Weights of a small transformer language model.
Architecture: LayerNorm before each block, biases, tied embeddings.
Each number is 128 + 24 x the weight over its row's rms, rounded and kept within 0 to 255. Layers, rows and columns count from 0. Numbers have three digits each. The size before them is the row's rms in percent of the matrix's.

# layer 4 attention output, 192x192, rms 0.142, rows 0-191, columns 0-63
106:157167144129131113155107126137108120083137126187173178133135122110112121172163133138129105116120136157124213122130114174111108116109102140141179143148095128107107154104100100136125131157174173
103:133171099170110140135175162164114142154125113131094150150161189139105136177135133127122102128114199089163076107143153137056089130132129152078134096120107107120150119120109150133153129130156125
096:116152123093095122122149140081146066131115139107144133158136151107135107159117159139135068191104098099151096125155113137092178122100156126122094150131111137128090095120138121151112120135135137
095:175126127126138093077108112179125148179166136155117127169113184159134107163130142087083121140140108127141122138121099101132139151150143174147128120110142122117134083149105149164089117158115154
102:141117166196127102156145105127087090081093079131115124102148092139138100119128153142129088128120135140157119117142156118133063117163143124099128117112096096109138142147137112138079169124132109
098:135225175111125075071135154096109150083138124117143107132144096131125147158117096157136112132143094139154141148143156113101092127114126113147138102150146101108118155122083104116120100130150165
104:122115118127085087099064131177089086170145127145135112138149178104153135159094099155091085127124099112127114121085148126108087152109160115139119112107106111151142091157140123126112165131132148
093:075126080121167142128129152141078147137149129203121110110090145107140143144113125144159112093139165124107163123130176073141135119137131091131124092157113117117113138111125151123118129109205136
092:143122143126118124163127085139162131117153130193125115074145142123139134122112169143095143161110117166150125152079114140089165087143095134135133127116102160138200192110161174129134071136126136
110:100144085158094146160091068157112167106110113126158098134111102137086148114101109099108145136145118112121135137166086120093147117117151061115123195147122157144164173131132112088116139167110181
100:133150106153134129088109131110138138090128106116100075139116142097179145138120129113147112088121128121123121136109149109164112137138123145157108108117117144088107128132117097126113170153105129
094:151142126060108136119139112098125099144121111120083130104151147103120151082101119161108136142149136154126129144103162137117094138099139129071175178127102095132115128114148147129123111114117114
108:153171137074202118108180134122136156131085123127148124141102111127139152151094149138118138194162082123140128125132115140161118121093137137140108163128129118124148067101099148087151119155113143
109:174128133127059100123066134144132112086130086113140177136069139130136135102130131143163138130173087140168165133195163115116116138162119142131102101145150158103123145131091154101116135103105109
100:069085140072154147119125130118177150129145147153110185166151148118124166132172139117151099092116145118149141120160148128151123119145132099107140095115154132112170141096185122115117133101194134
096:104161078146115137124072114083126122110127131151144140167173169062157079170141125097143122156142116108104146147171126108127149078084080117126091143137083101091107158120128159146172138129156143
095:123140113156136128134103115119098100094098131108128199110117114145167122157099119160093091153062107131113128116109148159114175148128134100113114080115122111100152123152117149124144100086088143
090:101087124100132125159114118134169158114091139108084142117133097122125143155132113117150110133114170154143118151123129116143122141139101133149143132097131110103078164138146143112139126100032084
092:161214174090136146124148044123116123110165117146132112150129157182126168105121146125143138174063133134117118111126095082121121105105143146130118121156111163129128117139108117148128118121101137
089:133137131165134110134101103161144137134129116140045099121147135114105132115106141146172118150102090131185104122100156089131125192106102115128161127110131104117178126102144121146160138134110143
108:154145125127116118160135092134127142161090137113132117148165139097165131153158143124124094151180148138147095098141138136155089135090135144137102076135096120120117145137140111098144165132106167
111:134103164159157139121158129096100157115151142110160142133160135111091136136098077104114093156135147113098144139174158160159121145170169154114147164158153082125135122127068119146138126125149161
102:098169121131175096140119111117182136157119124106114108057102076107139107150150132076162144124130159105113147105108079131078142072137098117147144183138107147085150110113106109115106125131147130
094:106154116123061136179104129141109146109076128120144151141149111119102088105124144100115142155119177147091156129142145135099171153111121131113175152125112091115102151144122155108115139109130135
093:132148101106146134112160128128122110138140157093156126129142153179076131162124131133141121211091127135132095155103070133109159113077150102135076143103104154158121144130182102187144157126114129
089:164137111138111117106166124090130098182167116122132093168077144083131114153162135092129080120101108130108086158139128135177088121157096101125132145094122124113130118126170107128150094128126128
109:130125142087078162117167164131081128109132137127142134130169136141133088101099084139166082078094135135138125141099171167132113165155127134084131084152164069066125095117120141171154118134115124
099:126118126127124120099186127134136157171140134131125144114124144142141146088137123134169144128074125129123149116084134106137149168138108170100173089090112135154102197136142107127143145122133118
101:153142128150131141091140115152085170165135139152142156137155120078134153123098076141127122091128154152139170145120176102183101166160139132122143115092150130128113163158087133091111144115136084
099:131156136144128126123117143149131125119081125131108138084116131130119079131113147122120104134095133161156145138131133121104083104094097069095132197153106126118178120139118139147110138135152114
092:129149105156130060153154096101123169158118105109143098073153123084142163096073136144104064125118122135094148097117141149154101141154124124093098109122151141147164093175132157117118133107116134
098:136115159142182128093124147079146103158101163201143169137115176162128124106142156116150100140156108097110148144109064129113126090110140119108108123158138068160133149157159120133127136105125111
099:125045125105140121155139100124100116134155170113102121143104115107128149133089154125160158124147119135090136158149142121151133106155150116119181144136176160140193119151136134094072163147095094
105:137145086144178122144127111058122166096130121116138093152150109097104139143121125117132081140096122183128162131134139135088135120120127159131119097115140128138145098097085146165127144152146179
098:081091150122129106135099103141116143129169141112117152172069143129126123133144117135153114143095134174114148114159110191155145143150106127095099123139087094120085145163150130124131108102152154
106:145135138123100159089132107163118136135144104132097157130115120119117134080181130111076091136133127122112152115184116102094124149066130124178133145123123094145128107162108099106153114132088109
099:110146127131129115137089122127125146121173123097077118139175118117113160084187151150184144157150071152101125150158175109128097171134113154131111120154124145143125124142179144110081145113132110
095:174128144123137140174134161157153119097128056069106109059126145111124128091140150121075115118110082119094118144159136111125159133114142095112118122106099111126145115153117146136121129146132129
102:145169128136144142146160111155179107128105115141136148093176104075136197129132119141124134107162156129125157124114106136133093134152137161168132095108138155167155143115116138081135136121103141
100:120087177144110211132148124129134101101101154119185138125109150135126179151177116142157128109145133134085084159143095146141137138159143137141122100092167102100124169133144133128149156108109134
092:124127132115096150081107151122187118117068106138105140147143105134134185113155155109120122112130145141133158127150078087122128126128127162137110108129086112127092130089128121103104142089106139
101:152149159117144123117140086133050097099158139142081155133082109137134130141116129141111105112133132096114143077138168129149113131163116144127124121161130120142130123134179194110126125119156085
095:101140103146125184184136139129107088079154108110106176119122128153122131164153142087093106124149165158067134165159142144120195111104122167120118155105118136117164110149114121137146136119146105
099:187132151111113113135158130150067167116138139147177108157116121118181134182127135112178202143149146104155104148133122120117091150126111165111129114140133125138147117127119143123111154153160140
104:109120071138141143120077129113089121144199111095121108111150124174102142169107159157158151162134115180128165124134131131137156133155142119131142137098121133153125114082127124152139176166160116
101:167156160116157084110129138112149149121150140095101147178152089132106154141132158117095125131123080117151104098128126145151110124146154159141119142116101134086158104102115126119131185110148168
102:148171140182162144140087111120131106113128124172090166128143125163112169146129100112134146166148109128166131148149111113139109115173085087128136154103131122084138142095079169090092141137128133
094:149119144104124183123112113092131119146162136169100213128121146114121160127138117115094135106123106139130142129150091142173149141122076126100103130119135138119152140126123099143141133106133099
115:152145158116163138128114185124144099106087112091112099131154098143131112120167091166118117099112163163188114114103150134142149203159124144118101105114160072095126083148103123139130133128104098
095:083134175144133110146149167101117104087143137072116113141137139119175124105107091071043118115142128130125107148154123155107138075127146120117129145106110155095137095121135147165111115162156123
096:148141141139092130127155130106175136143139145119145120152102120133095142160106111181087071101139161152114149103144138159104102150128123127179133150153080058172136086100155094130108130141119149
099:123138139162139095113119136118168141155095139137149148089127112059125078094136130149129107110145117085100182129121116098093137168141172093134107162103125117127104109120117097131139121114101138
091:150078092136140147103168086115124125145127155147111083159155133115074081059148128134155167081176129116116134155077108131126104119111123122127133101101110129147127156133142141171135097126156110
098:152129094160148099155130131099154144160112166152081105133133141158099131120133134137135115126106121131147118135140109116141121149125138095150111107129118118119153107162137149112131122143104103
093:097163135105116145112140122114125133062120131109116160110157132130155147128121124095135100166145179141155126133169111107106126116083151117138122145151177141127103122146131119124124139129126119
111:118147135136110109140113179092144131131143144108106135157131143141181162190123123141127103107157132149067135128138099136112114117132129109136155118109124167164117068140085120111123091078151139
104:112106144107127061143124105206138126151157089123081118102105162107143139135120128120106117123150100129138162145142135108138166129164138158125156133120147105131137144130101137136103106109163094
105:125148141186131142112118091124098093124143132121139068132135117088132118159094102135167133131134134147134151118156156108178158157160207142131126136160124136137135170128082137126078116083113122
099:127172126131141072109103132100128182156137129154154144098098148130121099125132117128114116069107111116125151127119113117140119183182174139116115124061130121117104123114104124127067127126118141
104:128138114128131100094080076136164099127092151128137103117183125103110169173086089116131124077128160121161103143126123142147084141128133152137127112144121144114120061102131129142150142096100172
105:131128155118129124096171108137150103120101155166117105150128130154129124092107130088140130113153126121151150163153168141120117106118103116110128140118085111167102094122146114120117132146152132
105:092170097115054109103121136159132125091145090175123126098121095114136088109137116117150164113108154151138161124096127112095110153109147172112108095153143117117088131077141109131154108108126133
113:112109126144128151071178099101110134132149086129109096099087114091128127130112124142144119147156167109090122098140094160130113151131140124084156105137140157129127136156091118148102132158101111
094:115131133073098138122160146154114109078164092124164105120108138096072118106099149086119085127117176126141145114077149081162077150146131145138096101100113119125107145136109130156084123115082162
106:166098129174116123114151098132160163143133075073131105143137125116103146074137093150144106175082087150186124099116085137156107149122126110119123118116107105159124146145138110119145092142109107
103:069138172138120098156115057154104123127085110150131141136188112135125102133105084113139148132115140097141121109127065109145101125122137131137108143124060107141132129159124125107116177115105115
097:125135179140139143154175106168078124131112121142135150163122108120111114155117097159190147123195163132120150156116141111146118142139179125089106119190114121145152117132104170149078131124115133
095:122159174188066070150163127154110128152157119086111075122139113069104115073145118113162175109106162130108148138127158125130157097087112150121103149122124142120114166147142139105085106145137122
099:130079126110127112079161120095134143139181160141094130113148118132110084115122082134121106106141111079127140105138062126129125132130144141128122124136137109188151110181117171145103134119138133
100:116143142153144111174104124139100139082123168135149147108130123138106144074088132097109139135059172130133111123105172110150145135143105170131117136149114138146104195130126126088148128185084123
100:112153132151183098104160058119178178124108121115157121158152132154112121092119120124122112096127150125152146108113116140136115148157100121113133129128141182107153132072103148099123122114169125
099:163083101150138111100137113103126088104141157133204183140110144056147121118144115122102153136125152156132127138127132155140145168154119146104175085121124101106151120142181149111109140134093128
094:121167125142164154145097158158129105142107098101116116161125111093102170133127109123088100121150095090133161127116120145173144125115103134153143097121085105118090140157099184124181161124146113
095:132115167095082116132122100173166116135085150147168102159201109149103104154078142086124114115109156135121153172124114097133087106167135133122150099124132142141110143116126160154118144158107111
105:089161117179127092125098127134081125132138127164111076130161186092132094098122113102138111159062127097141112144141094142152128130111095078114105105108125104122155131161106098152188114162096108
113:171164144180131121139151076133119125136158091126132111123142137180123124131126114100111134118125161096158120125129122139090086085130134152181151171139151152159095142097152146141103123139135130
108:139072129141139132163118114146148128096141111151169114111086117149161124091137099078104161151150152154083141094133129122114133120127126102133106074134146127121122102141128136106121158172077138
102:126185095170154145112131099115099155160094111140155135106142150121099204133138079122109123129137150148096125134123107147115117128148108092095112158109136082098105109090121149143142109091109149
101:134108170155112144118097056096100119098162145133136076142110128138145140074062120136105111141151101066128183137117127112111153141134128112130094148126148141156138147179093159128123133122136133
099:124143153144128123157152079140151147105096137125145108130139154122156128111143131053085111134179135091159158119136145139120128127159146099137087120135105169100148182157103146103149120111174151
090:141078171135066116151097173127150190156168121164101107136130122126115113141122150138127166102186149167153159138103113106132115175133133169115151109092136101145152114155124136116116149154143161
101:129187159127148132118138142089126133109151103091107159141091146090146119131112162089088129099172148085110115134166120126161145077141154140160114092099127121163193122134136101087091115146116131
102:170164122102111150137090123172132159121116106113089111130156080124129139113134119107092070109079085116118119116161131130097103121106175129104096135101143167164135193122083104119129120082125101
110:159112120086107088074156150148132124094110168137124121107160087144173072165150137127111156081127076102157092127145131146155106128118090108121159133162129127100136118112143103077165144141124170
093:089125064090139086136132161118127084098156146146112143137153187099117144128149143139085108121137154120101104160163174078124120138158144145104131121066146081110112131118129128134115096137077106
097:134135125083119129090138122138145094150106122130087152096144129145176131089145141135198079147133141118102107127132141102112135151104181108144144123075107136137103128123094116118121122074108103
095:171089179114118109079108085107110098130122113132150086082117118109114117117094149123119107160158126132131110101092105157103144156120145113129114114162142151123171117165136164144139125110147131
101:133123129110178100103160151132126108132117079092119084122136157145145121144129149129164113118133068065126106152127110141144131138102099145131141108148143134133074138153130127134166146158153156
097:131160125085171106149094074090126200152116072099161160128130140166121105156151124146127136151134134155120133136070134138099133147105098116133093096110134145110111134136156138131133127116138151
113:130143118107147098150143146172132125128134165081106109135179166107105127138125142131100084166142145129131102155185125100102111098127121109124138166105170131119153115146098158138104107126137118
092:156188132138093127150156154178119128129128124116163117137144106105153096112158155066078144155172147152135115146155109123151097122168118111085092139124123076122150146111153115151099126122126138
098:080169122098131136154107134128123143115182142155121147146116089117104178109135137166104140141112136100080150120121130086117163134119151165159136106155116181163147132124072152145080129057128119
094:123158158124163119133108111131048076109083126167128139114108131135098144139114110097093102094153140129143153149147116154130103095146130121131121123130140113103136117099100105126098114148145159
103:100161125136133161124104115096093169146158167080118132064122150162075140103192148113140109114171171119177158121164144134117116120107111122144131108075137105101110170132115132156119115175111111
092:125166106154085159086155143114130149179160100155164136100134151128104093113163155151130092128114172138147139102095120150132102141166073115111153112114088121135136152111145138167137092127105085
111:135140100104145094093110140102126116168130109176133134124121108165126172094108106082098113134139082129093156138113103114083142115151160114096156159139120108112129093118154115138091119131127132
104:112095117161132099178098120115101134145103134131174138178102071167111182114130127124172124170133091104186102092142146093163123154132129116097090109126097143153148131090142171138113176148157137
085:122083158124130133102133132122189147105130129138179161173120117153120173100190131140123128136156089122140127112165110084125093116128103111141118120126083125157157133126155121106115139154158150
104:109137091164095151093131168139145097148136113210162136133132143110144129109110150133176103116197151139131175119113140079120123152134119136133137140126131103133111155105167120147113160118144107
097:129163126116115155128152128141146138142112131135085134126083134134131133143089126120189121133080163134122140112117110121166147146083156106156156096146138129140114182142112087143118104109140123
102:088168109142163139089148163140095195105140197151141101133159115113159105127078157146127186120113161118115135110122141132186113130106095132099104127141088117146117154119133149152146124131125096
102:128116093112069108108158112108102156116128120103107104094154153154153142131106127090105128142137136133131125105083129120139161149140092149129137106116168155137072115105156188113117081110090113
089:105129153194168123135140096198105096137150187139151156105135067099158131132134150142082059131163128110120147144134127101109132121146142123140093137153130105152141105168133129088125149120097100
101:117155110103142124124124129127140099153115189109121136154110117132116169116107097082085098062128143092146105163136138146103096104146115174139117140159093154175172103086136098118133142132142160
094:117145135159098140165133191115208169099123090131157098141159158092172132110115141077116098161130154157122156113077110108148135181095140152108138121148143136122145118124103125110124130134159128
115:153119158125172111101142081139133172144144084130102107169160112136117135122163134102127099172116119122104142153132168093116110195057132090136090131143087102117117112121081127096171111104085088
104:105127129096137088120166142147089152114133111144149178111054115073129127131102065124138111132113145141163146138148137102117186161158164128124124124134135119122141161119117106141126126145131121
103:125193086123101133162132146144174101113081126159102158172119110122079170131149123143140142130100149151127171106116132128147117133049120137122136131119127079106121165140117188123139146106134124
099:137113120143121126148173090155130149087127164147141144162099148117145141107148157126126169152101178146111123107148166093126098153140085097120171137102113130097092143125184124060131094131128118
106:096131108144149120147132105118150122095102123153133123083179139158170141067107112134141103134112142130147130090146128170152171137108134141122126115111151154150146154097162115174142142127128101
098:089166145105126149106151165140159103113123138125134079149165135121109132131172107075119098108099134157089130125077103163127115124125094134114112141116097143123132125117093153175101116119200164
105:107144099154102139080099153109168123174091148183113146097134150104148120182176154104086146147074121148123132105145156085104103107138115091160104083113170137128135113102137161173135113120110069
105:144150169141137125136150117101162151114148123157161140084126202110144117134085136102098086142168142134091128116111076126128117086206088154159093131128116132121145144137089122158136114142119148
103:081147135137126155143143114171134112122155115145149109113128119151097145120108149099144108090087136102109149148113076116121167136147151102137171156147111144131179091116099120170120117148121150
091:082142113119116137139087157122090136129169125146142100109106131105170175152138124144129073092097146151106134141174143186123144125121131123115125137123125120078131112069122121170136175103107134
099:135171121108139195117103128144109105087164081122093106156148096175115112176158111184093092071139145111170145175131125157147138140090126097128161117149122093130117129114134120135148114111130152
094:115126144085086095182093100167134127144123124123092126106166090108097165184099131137109111122168103103139088137174100144095133148117185188152139147126125148152108123129119147103164128115123151
099:141126179123087098153198131080152117152115118121140144117147104129103128104145102178098112118114116107093128116095131112118125119119125154164139091110189150130107137140169122120120146129125146
105:167160107106104124120130104102143094143167091131164133124173103131149118140177105184129120160114084139104130136106103121162116147111098089111104142152190123095113146136136137159133123113087122
095:150153154114107082144110143117141107147165116145100177121117108109156160115180140137074052147084103125135078131116130131118132170118162108151165120124127116154166128125159102130126171105131102
101:096109123136163116091139070064103077093140083086128127150127119121084106186144117154122125124138138117136119130187084137119183103123144142112122118143128137138125072107090140149163144163129163
101:116144129123158115139187157181130091128099093160134191151149167116122145087133108126146110123123155102166122139102123138105140110117106152130109161160144099125126135130173133172120144106151096
091:129184148166135151122127113115110089195067095111145121123159118145117105116131110167103120099128144147114121095104114125075113136175108141104110123146161131155124152107099191135153105115187071
104:124148167134128144106129119100158099178114135080149122148124101166137135121138095137156146105144103135103140097113085142140128108132116105139094112118130159119147112106142148095143126083126107
095:155155129129160092149169156120155137141164139171104151102179124142163081103110139113122125114060120145121150121124165099121092104142136114179155159140157130129167119100131140186103111130134133
102:127186139106131145099134165143142110102113130152128093129140149093143156167120165118103130177157175131107119162119146088121093144113133126114133115122122132142132182092094121101143126173142125
102:108132135125149138136153080108115120120121114164161146116114154199170168134101125104129064064101101098109167125074120102125119087114139114137153120147124127156129133145100132107115161119122157
114:060127125154126074120126103136117151093090178133139138124130128067149085152122104109136086087161134122134140109147163115150163118125115156091120166168145104098137124134131137099145160172132162
102:100109099093119106173146093163146133117149150106133115134127147115154096111134093171117116127150117109137104175174135168143127104100150105119115118120123094127119149156148119105153100072154141
101:124189129071096130179148141199143153120072138140156116107163124179155113092131117128143110140129129110153115096089105134119111108132120133112098106129135081126111121118146132107103150143130136
094:123100149131139145139128080112130102145085075097130121161107143130131135169111140120115087116140119112158130145115089159091143092124183133122141177129133093143145160141157142149137086117106137
116:082115135131175134143116097104129094079140127125122086237158131107146114106114114118148112136163123113171111155145139141147144086109153117111110104141106151083170115121111122121159122153175127
094:097113106162172152143112148134106139105093122120157128122151144121076134164143165134111141122091161125142116140117161124135128144132125105116104101099106130092128103125149161082146081122146182
102:108118114163158099131150190172130161153097124140120117084116116161170157159111117103186115084096144153101098136099094142110130110164121102140134134122151146165068110149115153095118096117147099
097:137148062107091147163136059132073118102159131074173150114108087123139163119107122129114112091128132147127112135153128118134129164126148143144089082116107140168103077156146096119128158119125168
103:145121141121169146087134155092139160153086164083106136155116113148106113134116118095076164147150124131147112137178105110141107118157130146141141075122106116102172112121150124159160138128137104
095:184116107185138128144153140123142161124104179119102108107130147144111076160171114164144120085113136142148108114140158179148145170130157119107123132103123082132132155090108116161127079119106120
111:098162109123144101161107129143142148118126135126171149112116175148114137130135171147141145122102135146102166095087171114123173102110137139104122103126109112127087170120109123143124141104097152
099:128131145154148137138103142047104144121114148136105116093162146117121113100161136127150113111097102141112117141109118148145163148164123121101144131101095060101113172144139161139142123092129104
101:138140118111139091142118114116079155074148136149126095109130063129105088145123123092127136131080124105125141140157174166141126146158116119110131149128120143078144160075138152171109134131124094
095:145122106143149101145145096126099108125134149143151108160127154130121154139151080113111139100048150125107130142137141144167126142122123122130094162100157185130085161155134171141115111093155089
120:152139155117144078134140094085139165139150104130127129136141131143121129107151107143116090150190110148178149125128097137150118203136125142121116142119089097107171126128140138120148126126126128
093:124145160045166110167066129117173106077122155118128165161154111145087131098116121145114151103112063088150107161179102129135154083133152118130156114123104120119165125131121125127115118129130152
095:123132121106114121136163116118099139094114110153126121109056093147098123135120088140160172095120128134109141143139175125170094150164119104099194153087119154153089126135121125094112126134143110
103:095096151116141130124112179171135107118090133149152186150109116121080118102097151160102079146136113109140130120135132088108095167146104105088182177119112111133167122141126132105113145149159128
093:115138145140137142104114157126084143160131104105165130111098096120082143147110178150103148171140098173170117155130106132117125119172138098149122112131142069111163102124139130157148153172154138
100:137102128072148134119105097092138145126152160064107124107154131125123126120086144130089160133071129116121095170150089129145147127116114134123144134121143095156158154115150121148165167102106136
098:103099126106170144126147089116104122144107119154176131132187142084157110192132101175131114125146073124159138150167117163123134173147142116116103115142135102097147080108122123187109128117144161
100:136147085141122166134110114146103105122115109136164131131149165160138135131116126153121145130110052119159111154142123143118145090111112121100080106105153109113138126147100120156140159122096111
104:091116123132126084130119138103144067138129087150121145148141114136125071144086118147112111073102098116162135149152156100136135128181113122106180156106112142096134120091129136130123152122140113
103:101121180110144157119065165159102192126095135158103093125132129153100108141093139101143071118111122148166117099125154176093138145107176143153129109112117085107158125124097125129138110156140099
092:087135122111101090175124126115105163162162061093116125131154175124096129135121136145153134080119169117123086144143097171150103128101094125147116171124112155125134130124128111152135155145144156
099:091121133113116136111075153112129114101088113134126090072183137101128125176103120129127148114107139134138085152119137114130140099144171094084136121116160134147140121136128079094115144164092145
088:128152103093132138107107107124081148133135109122110115116121147153144092132200144116142119091175111102143152145134129142141083134144104156123162144134157131140129129123157142072128109170131108
088:114117131128167125134061143131158107100132111136092132143168096128123130097119124132128121104128142129142115116112126129130126120138118101142137146121171130083154095123167145117129148079127142
100:079084152113142083124125135148169122121077141146105153155116132119159152118144103155108136139138104102131125126132135113114155163152175164126155149123102077145107082138153133097141127134080106
104:140150132172166142123136107123108087126113138149130160130149144192151112090078151128146144112174121101141115109143127156090152115131100096135115152185083121151171137114139161107136121158155110
094:121094151158123095169112113109151082115114109160151149122151080113172162139105096119180127125103132108103108114112095101091111129140161092140161164129200145155165128084090098149143157137129143
087:154136130075124095134156149105123130126091128156076108129144113098132138127129146062074115169150141102110165094136105123146132125118132115091115117106123111108108092136131139118128090140118110
102:139129114144149169130110123143123098063138103149109136140160128172099095140152091127091156089147125115118098105133126165100143121128102102098137055123064118161119096121131142119122112120116156
096:160138145144089127089134162119129113111147190138142121124117155165138107165110142148122129146115059075144121087123121112154127157132100116104163148155101137153126133145124123107147177135177118
092:132140142159139140092172100109125138145133125108157116097194139133163101094108155104142166124154115125123114122128100139105132096135094097157127150123148091099130105095122133115119089128111109
087:192150149168120110093117129140129155179170144128145157092181127109107149140061165135136142130151109167129131206140121139115126097142143114141099147172111120105115108128100112116141113148092163
090:106108173112094166110146147087110143167145125128130101122125172132127119119123073098093128121171124060107112146143116129086156105102169095135122129143140131103125123170119153126161138123151136
091:179135114186080168069106141133175094157145116135179134139141128126138179104086140119152063078137129109142112147147105115100123132127100103126148102148101122140155141157122112109092125131140162
097:116123083081118072117166092112129156159146119110152159128158079115138115148103107109094100136119150104101137104090144089107147115089119136135120125150089169125087127161130172127127140160123148
096:124123139101149083117111132158134162137102155176119148118155127153120151157103144117124152118085136083109126096130074167144106127121121168164146103120119120122068125101164134103164116109110115
091:125131109113111110138128133092112149157083101100067122178086154107118131110108159113104145102159116138114106160127124171125142142104090138124151112077103075132142167132188136148136145129127125
107:135119105141110117150185117115184162148145156081128140148121124145127118109118170150161120113146159120112118131101103128158162135118132168166144110133146114167108143118112127121119116108131130
102:130149128169114122153158146175144124128152139120102103153120114146106118147130108111136128175097150143120095110118119143125143109089100127142153119154105117158100177144132121088158124137116145
108:101115141132084167143123100074145066144139101090125112137077115121156100122065131094126140144173114149070129147081126123111099096144103113099121098133114151171127108110164138144159130162156135
099:098151118089090120135082120095097149125155132118123128142127153150154123174106132144090110122175115103137149153161118120157182109132127141116126157142139109151124127128185118148144145087162102
093:160128114141105126117128085117148098113117102120107116099130117114125144123093085108153148089081102101132120103128090125144127147092147091143141100144165103175161112112117124086148119117120135
100:108119094111099103096126108116109168136128137115109112125102216127086089182161092136184089127156144122145120111138143167126127162089152125129134126101138142137105153138137166192159163115141120
099:095093103119153143192132112163146150064119151067091108151144133101188109130170116081126148135095092159105100127118139121142156143121104159114139111111075137118126119129125145118085173144087084
102:113113132136157142134074111149148088162172154148148126118174106144136179108175156181107083131113113136120130124134102191109127163131097094131120121110135098141112132108135176141135157115166096
105:140162152129165146131110144149119125145134152128094170091107114133172147136150149118135113100160124110081144132128127107124137079125133150186112118152156132162154130146044147083124127098171083
098:135149095139122091157146142135099128081118145160152154132187134127160147107063148139175074142136125162130164143125151130138136116151148107120088135166188136095080138132121160118143125128127136
092:147162104137164115124131086082140173093134101158099136150131128160136151155141109152136119152133141140117156148149099124123105135146136147106156169131173118164113118104082144158131098165130078
103:117123168111167093139107121106115150134125122169131125151138161110144120143107131118079122120155141107137143127102134135147158139097163082147121144128063143107166063134113133094114167125168094
106:117181139162141158135148169102137151108148137139120161165151116116129127112115093118139084121149108109110144117137103145103105145212145134134155121179146138118137086112046103126151125111127126
107:153086110116128145059111127118140100084091114107117138112110139104111162133078138123141086157115125130110117107136130135160119199149129158144149084117073118120139109126125128146150111088093136
108:163114077132109062137140063094125178140123174124118143102157187167162145098136128060125126156147111140098143160172097128149122111133118095150103121107131133127123102141135160098151145118143126
096:145179141138151121106167122102127126108092179103100108113150130157108165097120046119095103131165121148157107164149093162132109086098154144160104160092144114166136098109136144103139129146097127
101:091120131139126164160068133159118139112132121090166120140116134138097132135109148094071092123107138150146111139139175160092123112102146154149123118101081088118141164149117135125128151145095119
112:149120098138114129122113124137144091069163117146143150114111124067107148082102106134139165115161094115137145162150114093126142143142112156160150100138140119159113157110129138084126120159103161
097:061155105134177114094145173118118147123155136113165130121106128127132133134142108173134173139164110186128120111116130098123142117152167120096153093105103090132130107109110100122125132139125134
109:145151120129115113128102111106138119106080127139105098183042146166143132147122109098118140128158058091146097095153212106094093118142165154097089133120128126145115140096101145101100128152115153
092:133140089126165069140170132131102113126121099148181150137098102179107143099134149097120112129116134146087127088073134169098113104164104115085117112142084135101126126145148158164152125143165123
101:133135072091140152139146108120116148141116109133137084163120131115156187077135086119121129154140086149106105151156152154134165129126117158121136103119143141140140192146123149149145113146130105
100:122076094118186150094099090100147115129149143176166116096147140132149094090134140113117056102157109102136120108112151130151150096120136113112135110148127136112123148114141125116130165133134136
108:132130095124128145154162113106134096089163167176072119148167126113118133116099084186091142103190110106166067146106071106151114142175113124111152134109103155159172110120118154141126115111198142